config.toml
d_model = 64
n_kv_head = 2
vocab_size = 2048
norm_place = "pre"
init_std_qkv = 0.0592
lr_head = 0.0188
decay_fraction = 1.0
final_lr_fraction = 0.0
batch_tokens = 8192
Each number is 128 + 32 x the weight over its row's rms, rounded and kept within 0 to 255. Layers, rows and columns count from 0. The size above them is the row's rms in percent of the matrix's.

# layer 4 MLP down (transposed), 256x64, rms 0.0848, rows 98-122, columns 0-63
size [111  94  99 102  85  89 110  94  86  91 108  80  99  81  99 114 114 101  86  98  87  91 103 107  96]
[[161  78 162 108 107 102 166 113 101 114 170  99 131 173  91 145 101 146 213 142 107 158 120 112  81 145  71 118  99 113 147 168  96 145 103 151 112  99 135  92 132  94 119 204 149 124 120 146 127 154  88 184 123  68  93 148 171  95 145 131 114 149 192 125]
 [151 161  90 133  84  90 143 128 187 138 133  84 142 138 129 122 111 194 113 122 176 140 131 153  90  94 130 148  44 198 137 131 185 118 163 110 131 109 128 171 164 122 136  80 101 196 127 149 112 112 148 152 134 111  49 111 136 164 137 108 110 165 118  92]
 [162 125 119 159 113 187  97  82 162 170 175 128 111 178  90 106 148  86 169 153 137 108  91 169 124 155 139 117 175 141 196  94 129 111 119 135 178 159 185 160 108 116  92 154  97  84 172 122 175 167 143 164 121 103 138 149 150  82 137 107  74 145 103 108]
 [130 153 166  81 149 156 108 109 148 157 101 179 134 131 119 136 114 106 137 144  64 155 162 116 169 238 144 143 132 130 106 106  97 116 133  66 149 119  80 137 175  98 166 122  68  95  91  53  92  93 138  89 118 149 126  99 101 129 146 142 100 132 115 121]
 [141  92 142 119 119  99 141 117  67 157 145 106 138 130 113 170 150 105 144  73 102 113 108  62 146 101 187 197  65 179 117 130 122 153 159 140 183 127 155 131  85 108 128 103 151 130 160 116 173 125 176 123 119  96 112  96 147  93 121  55  81 139 134  70]
 [132  70 137 162 130  80  82 102 231 126 156 146 137 146 108 107  71 124  85 111 130 117 138 147 110 178 146 179 129 161 117 102 123 133 116 116 123 173 102  98 166 149 127  92  64 139 100 110  95  62 150 173 138 131 138 107 114 149 114  87  94 106  99  70]
 [125 111 109 112 172  52 156 139 140 133 215 159 153  57  94 140 137 110 126 141 122 123 126  55 174 138  96  79 121 141  54 131 143 104 150 119 123 133 143 127 115 120  95  99  97 129 167 201 169 133 117 135 140 172 188 152 106 125 119 125 151 149 132  87]
 [ 58 114  98 159  92 169  83 117  91 130 205 123 151 178  95  98 119 117 106 127  96 126 137 158  93 139 141 125 143 189 162  93  99 132 110 158 136 156  89 142  80 175  97 104 149  85 153 148 107 136 144  87 151 112 105 162  66 182 137 109 155  93  81 145]
 [147 157 142 104 117 151 113 144 176 148 121  89 155 101  97 114 109 177 101 125 138 133 105 125 164 131 120  98 147 173  53 157 129 111 210 112  72 137 163 158 172  78 105 123 121 100 118  77 151  44 108 141 143 150 156 123  96 120 174 180 163 131 117  82]
 [220  70 158 162 106 118 126 104 128 143 149 158 128 138 134 107 111 117 157 168 159  75 151 145 111 178 142  54  90  90 160 126 124 165 141 128 163  96 148 170 141 116 107 122 106  84 130 146  86 110 140 175  93  63  99 137  93 116 174 139 136 172  77 125]
 [142  96  67 131 128 169  77 158 170  46 130 164  83  99 115  89 168 124 172 136 116 153 118 130 187 169 167 128 118 135  62  73 125 142 152 137  82 133 151 170  71 174 150 134 119 127 142 117 106 161  86 134 123 143 151 115 100 111  99 140 165  91  94 110]
 [119 164  67 156 179  88 177 101 108 151 135 103 127 128 156 177 108  77 122  90 142 146 110  79 114  63 107 154  97 123 180 152 116 105  75 189 170 104  54 151 106 133 148 165 112 127 175 153 108 146 139 123 168 117 179 125 108 127 130 139  87 166 115 138]
 [129 141 158 164  88 105 145 137 125 131 146 121 142 137 136 159 122 127 148 183 168 172 118 136  70 128  84  77 111 126 130 128 137 185 165 162  91  50 157  77  99 175 140 163  87 115 118  70 133 130 114 139 126  19 113 146 130 181 111 135 125 130  99 109]
 [148 111 120 109 135 162 159 160 128  96 167 150  88 141 104 154  95  97  31 121 112 118  86 128 107  90 119 165  78 127 190  96 140  93 121 116 119 142 127 180 108 138 130  97  92 144 137 123  91 115  61  91 131 126 169 148  89 189 138  68 120  72  93 145]
 [127 163 115 154  94 128 138  96 164  60 142 134 108 163 165 164 197 170  99 154 160 108 141 194 154 201 121  66 170 106 152 139 143 115 179 128 130 174 151 156 128 110 124 175 109 154 150 102 141 108 155 137  95 104 117 119 202 139 166 146 165 107 143 118]
 [114 125 219 119 177 107 120  82 137 149 181 114 148 130 114 114 120 116 155 123 123  89 130  99 124 148 148 196  68 141 138  43 151 102 182 121 126 134  73 102 140 105 164 101 111 144 123 171 139 168 160  87 109  92 186 113  95 163 127 117 107 132 126 175]
 [187  99  88 133  82 138 103 135 161 121 169 163 108 132 138  75 150 164 168 109 113 128  87 165 155 164 124 127 110 122 120 138 137 133 136 168  74 210  99 119 130 130 179  86 137 103 113  41 122 145 120 164 143 150 136  52 126  91 101 134 116 121 108  68]
 [144  87 189 128 176  89 166 164 116  77 109 119 101 131 133 145 112  96 139 171 104  85 124 180 113 188  71 113 111  61 136 154 165 148 118 148 131 119 121 114 147 142 113 147 139 177 150 148 174 132 196 105 174  68  77 156 164 136 160 140 128 134 144 168]
 [ 86  85 133 159 141 167 119 142 127 182 105 136 177 129 133 181 101 151 113  77 134 129 116 150 131 184  76 119 147 119  93 116  95  98  95  98 163 180 126  70  86 138 121  98 118  73 162 165 115 158 147 149 136 116 123 130 134 157 197  72 135  52 164 121]
 [203 119 144 152 151  79 168 139 132 104 160 158 162  55  83 160 194 112 159 111 125 127 109 156  62 121 146  95 141  59 165  80 173 151 118 122 223 107 138 157 143 123 132 102 138 138  91 157 122 157 114 156 125 132 140 149 104 116 132 129 138 144 157 120]
 [118 149 119 174 111 121 116 111 122 124 111 109 144 159 145 169 185 101 167  68 131 113  84 108 109 106 155 152 173 157 137 138 113 132 147  85 215 108 177 128 104 105 120 123 132 144 112  82 187 103 182 127 144 131 149  70 216 107 143 138 115  99 117  67]
 [122 181 133 173  80 156 143 127 121 142 127 148 142 169 119 176 163 163 157 139 147 126  97  87 119 135 172 171 161 167 141  81 149 130 176 105 130  97 166 141 130  86  96 143 191  93 141  70 140 118 136 188 114 157 158  70 162 137 143 141 106 172  69  76]
 [188 168 132  67 117 164 172  91 184 100 143 129 117  93 164 111 159 142  91 125 131 114 159 117  91 139 149 105 110  97 122 159 165  69 122 105 175 131 105 152  96 106 121 131 163 154 183 171  58 135  73 128 196 120 161 164 125 116  81 113 101 152 129 106]
 [127 128 160  91 161 152  93 100  64 120 125 127 129 142 161 132 172 113 138  95 123  67 131  50 180 164 157 187 154  92  76 144 144 117 124 108 118 117 106 120 116 116 104 144 143 144 146 130 182 162 181  99 137  86 110 142 166 159 135  72 189  71 136  92]
 [ 90 157  57 120 116 117  92 107 157 137 149 127 136 148 154 144 113  78  94 110 157 121 192 136 134  87 130 114 161 181 109 122 120  88 136 110 147 159 117 140 115 167  46 103 176 194 162 155 135 189  70 170 130 103 118 152 158 166 105 123 125  99 146 176]]
# layer 4 MLP up, 256x64, rms 0.0851, rows 99-122, columns 0-63
size [ 96  94 102  99 100 121  96  94  88 103  87  94  84  99 118 111 103  93 104  94 103  90 100  95]
[[154 179 154 128 173 160 103 121  77 134 129 164 121 104 161 174 144  43 150 124 130 123 120  86 149 131 101 100 193 167 138  92  84 158 113 136 126 126 154 104 111  90  93 185 133  54 126  96 154  58 124 127 131 138 150 151 143 114 172 128 183 105 151 156]
 [153 109 111  89  99  75 140  96  55 125 174 153 152  91 183 136 125  94  96 106 117 132  91 141 133  90 138  63 108 148 101 122 162 114 136 141 102 131 127 154 194 109 156  99 148 125 133 135  84 118 118 133  57 112 101 135  44 168 131 171 105 137 161 183]
 [ 63 125 104 123 116 106 181 173  78  86  97 167 114 122 113  89 103 113  94 141 120 182 127  77  34 128 144 168 145 124 126 174 109 116  94 167 152 178 147 151 106 120  61 106 155 136 154 169 144  94 126 146 148 135 199 115 150 127 127 125 149 137 138  88]
 [125 161 135 143 139 169 104 148 148  66  74 124 148 162 170 160 112  72 122 165 135 161 102 108 110 192  47 129  77 125 104 172 156 171 124 144 132 147 146 133 112 143 107 116 151 120  88 116 110 163 185 151 128 191 186 167 140 172 163 174 133 141 123 137]
 [ 73 100 124  38 101 130 149 171 115 127  90 162  96 139 152  97 132 164 142 141 102 126 134 102 178  85 128 102 114 122 106  87 132  67 101 148 106  63 105 126 114 127  80 115 136 163 179 147 175 202 123 138 130 110 146 131 120 127 172  52 164 127 132 127]
 [130  86  75 103 119 116 161 168 105 105 109 151 104 124 112 124 149 105 119  87 145 186 163 146 152 121 107 112 138  82 178 154 135 192  98 156  72 115 127  88 196  93 182  88 133  96 114 128  92 133  95 106 171  88 172 169 138 149 174 113 161 109 187 130]
 [155 141 169 129 150  34 172 154 111 152 112 179 151 141  93 144 156 131 144  48 170 101 138  82 131 136 157 139 136 118  80 139 159 127 110  84  74 132 171 113 129  84  98 130 111 159 139  98 139 123 122 179 156 116 156 107 136  61 123 193  87 105 140 112]
 [175 157 111 134 140 106 145 123  93 116 118 162 164 177 134 152 172  79 158  96 126 136 152 116  87 151 122 138 112 122 206 104  97 135  80 123 161 130 130 161 105 160 164  51 102 119 142 151  34 137 133 185 112 108  84 150 132 100 107 127 150 134 162 191]
 [ 59 135 127 147 130  82 156 141  85 149  96 103 148  88 192 183 162 113 112  87 106  71 116 172 152 132 155  91 115 145 166 117 150 157 167  64 117 187 123 112 106 102 114  95 147 121 159 144 117 172 128  84 138 160 162 129  86 105 107 164 155  85 169 162]
 [124 109  91 112  98 107  80 157 166 127 116  98 157 140  86 143 129 166  88  95 156 172 169 103 133  80 155 141  37 134  93  88  72 165 138 149  84 140  87 110  76 151 119  98 157 108 145 116 104 145 112 104 130 159  73  99 122 136  71 122  85  93 173 139]
 [119 130 149  86  77 124 130 150 105  73 105 156 114  98 156 128 154 161 118 151  77 127 217 131 106 132 136  80 161 166  57  96 138 118 158 117 139 147 171 108 187  98  83  68 109  84 113 110 174  85 139 128  90 136  78 156 116 124 142 120 140 112  78 132]
 [ 42 132  83 152 153 119 150  98  90 115 136 146 154 114 140 100 110 128 155 190 118 171 121 117 119  94 141  56 139  85 117 171 115 130 159 160  96 145 198  66 139 124 140  90 105  83 144  82  92 115 102 105 149 110  98 108 138 176 162  90 145 128  89  91]
 [169 152 137 174 117 152  91 132 111 143  96 117 122  88 138  91 172  79 114  82 117  98  85 138 139 160  80 159 147 125 106 149 110 135 114  91 155  86 111  72 132 163 141 144  75 122 144  82 103 151 130 116 133 223 113 154 129 193  92 113 137 172 186 172]
 [145  98 149 180 146 110 136 119 130 155 160 167 105 135  88 115  74 137 126 100 101 131 134  72 128 100 130 139 106 140  93 134 154  69  55  60 123  78 108 136 116  72 120  89 141 132 125 176  68 118  86  80 149  69 120 116 128  85 136  77 123  90 172 125]
 [ 83 132 136  95 104 131 138 196 128 182 168 146 115 107 118 182  98 103 104 107 139 162 126 141 135 101 126 137 162 175  88 122 111 102  80  80 152 172 144 134  96 132 215 130  89 163  89 151  96 117 167 164 134  68 155 119 101 152  96 130  72  89 168 135]
 [ 70  76  82 127 122 167 128 160 199 135 128 132 103  89 136 141  89 123  66 118  88 134 148 147 135 169 142 150  94  99 140  76 174 149  87 176 123 161  96  64 115 126 103 161  83 145 138  59 101 139 119 115 141 128  87 109 106 143  78 119 151 153 178 128]
 [ 91 140 119 160  58 158  93 123 112 103 179 119 148 162 153 149 127  70 119 126 214 146 116  71 139 117 173 182 113 155  70 153  82 136  87 109 151 183 140 157 130  67 100 135 102 120 127 150 102 156 138 113 126 141 154 161 164 150 102  96 135  71 121 115]
 [ 94  92 105 162 101 147 117 167 136  69 161 137 113 121 186  84  84 105 114 128 107 119 150 144 151 123 127 105 121 151 126 132 137 106  97 183 135 133 154 115 189 149 117 120 158 124 104 144 114 107  82 183 184 153  98 141 157 152 207 126 160 235 138 145]
 [ 85 156 106  67  72 145 130 165 142 183 153 100 153 139 127 221 153 107 138 172 179 161  81 113 111 110 138 117  90 138 127 114  92 152 162 140 129 173 166  85 101  75 137  77  91 109 164 132  58 161 120 126 109 140 140 104 121 159 121 150 103 128 122 156]
 [142 147 157 131 122 118 145 125 120 135 152 178 109 117 125 109 102 147 119 188 147 148 149 154 111 144  98  98  74 131 105  83 139 145 114 146  47 152 116 113 145 185 188 123  96 107 118 146  68 142  67 160 107 116 106 125  35 138  91 166 148 175  64 124]
 [ 83  98 129 112 123  76 111 120 137 120  81 109 132 114 174 148 128 152 130 111 160 101 187 161 126  89 134 129 129 106 186 142 102  32 148  84 150  96  98 112 117 172 102  86 116 131 196 108  37  93 152 132  91 114 103 153 127 142 104 120 158  88 126 140]
 [103 106  94 156 107 129 107 129  85 197 103 131 155 175 114  92 129  93  94 139  61 100 125  82 133 103 161 171 106 159 110 185 122  88  93 166 134 126 125  72  92 127  93 125 136 144 124 152  89  99 141  94 172 185 149 127 106 154 110 179 129  75 110  66]
 [ 71 123 113  95 198 129 147 127 113 122 126 127 132 113  92 143 113 100 112 136  99 111 172 120 180 101  51 168 115 100 117 138  79 120 152 137 156 108 120  83 147 122  62 155  73 118 153 123 133 112  56 144 170 144 102 148 131 186 151  78 138  90 196 136]
 [116 136 120 128 147 177 116 144 127 129 126  83 144 116 153  78 180 129  74 113 109  87 130  93 156  88 117 101  94 119  96 139 120 160 125 167 104  68 179 107  98 135 158 148 161 113  69 133  33 159 138 187 119 127 122 114 174 156 180  87  72 139 134 152]]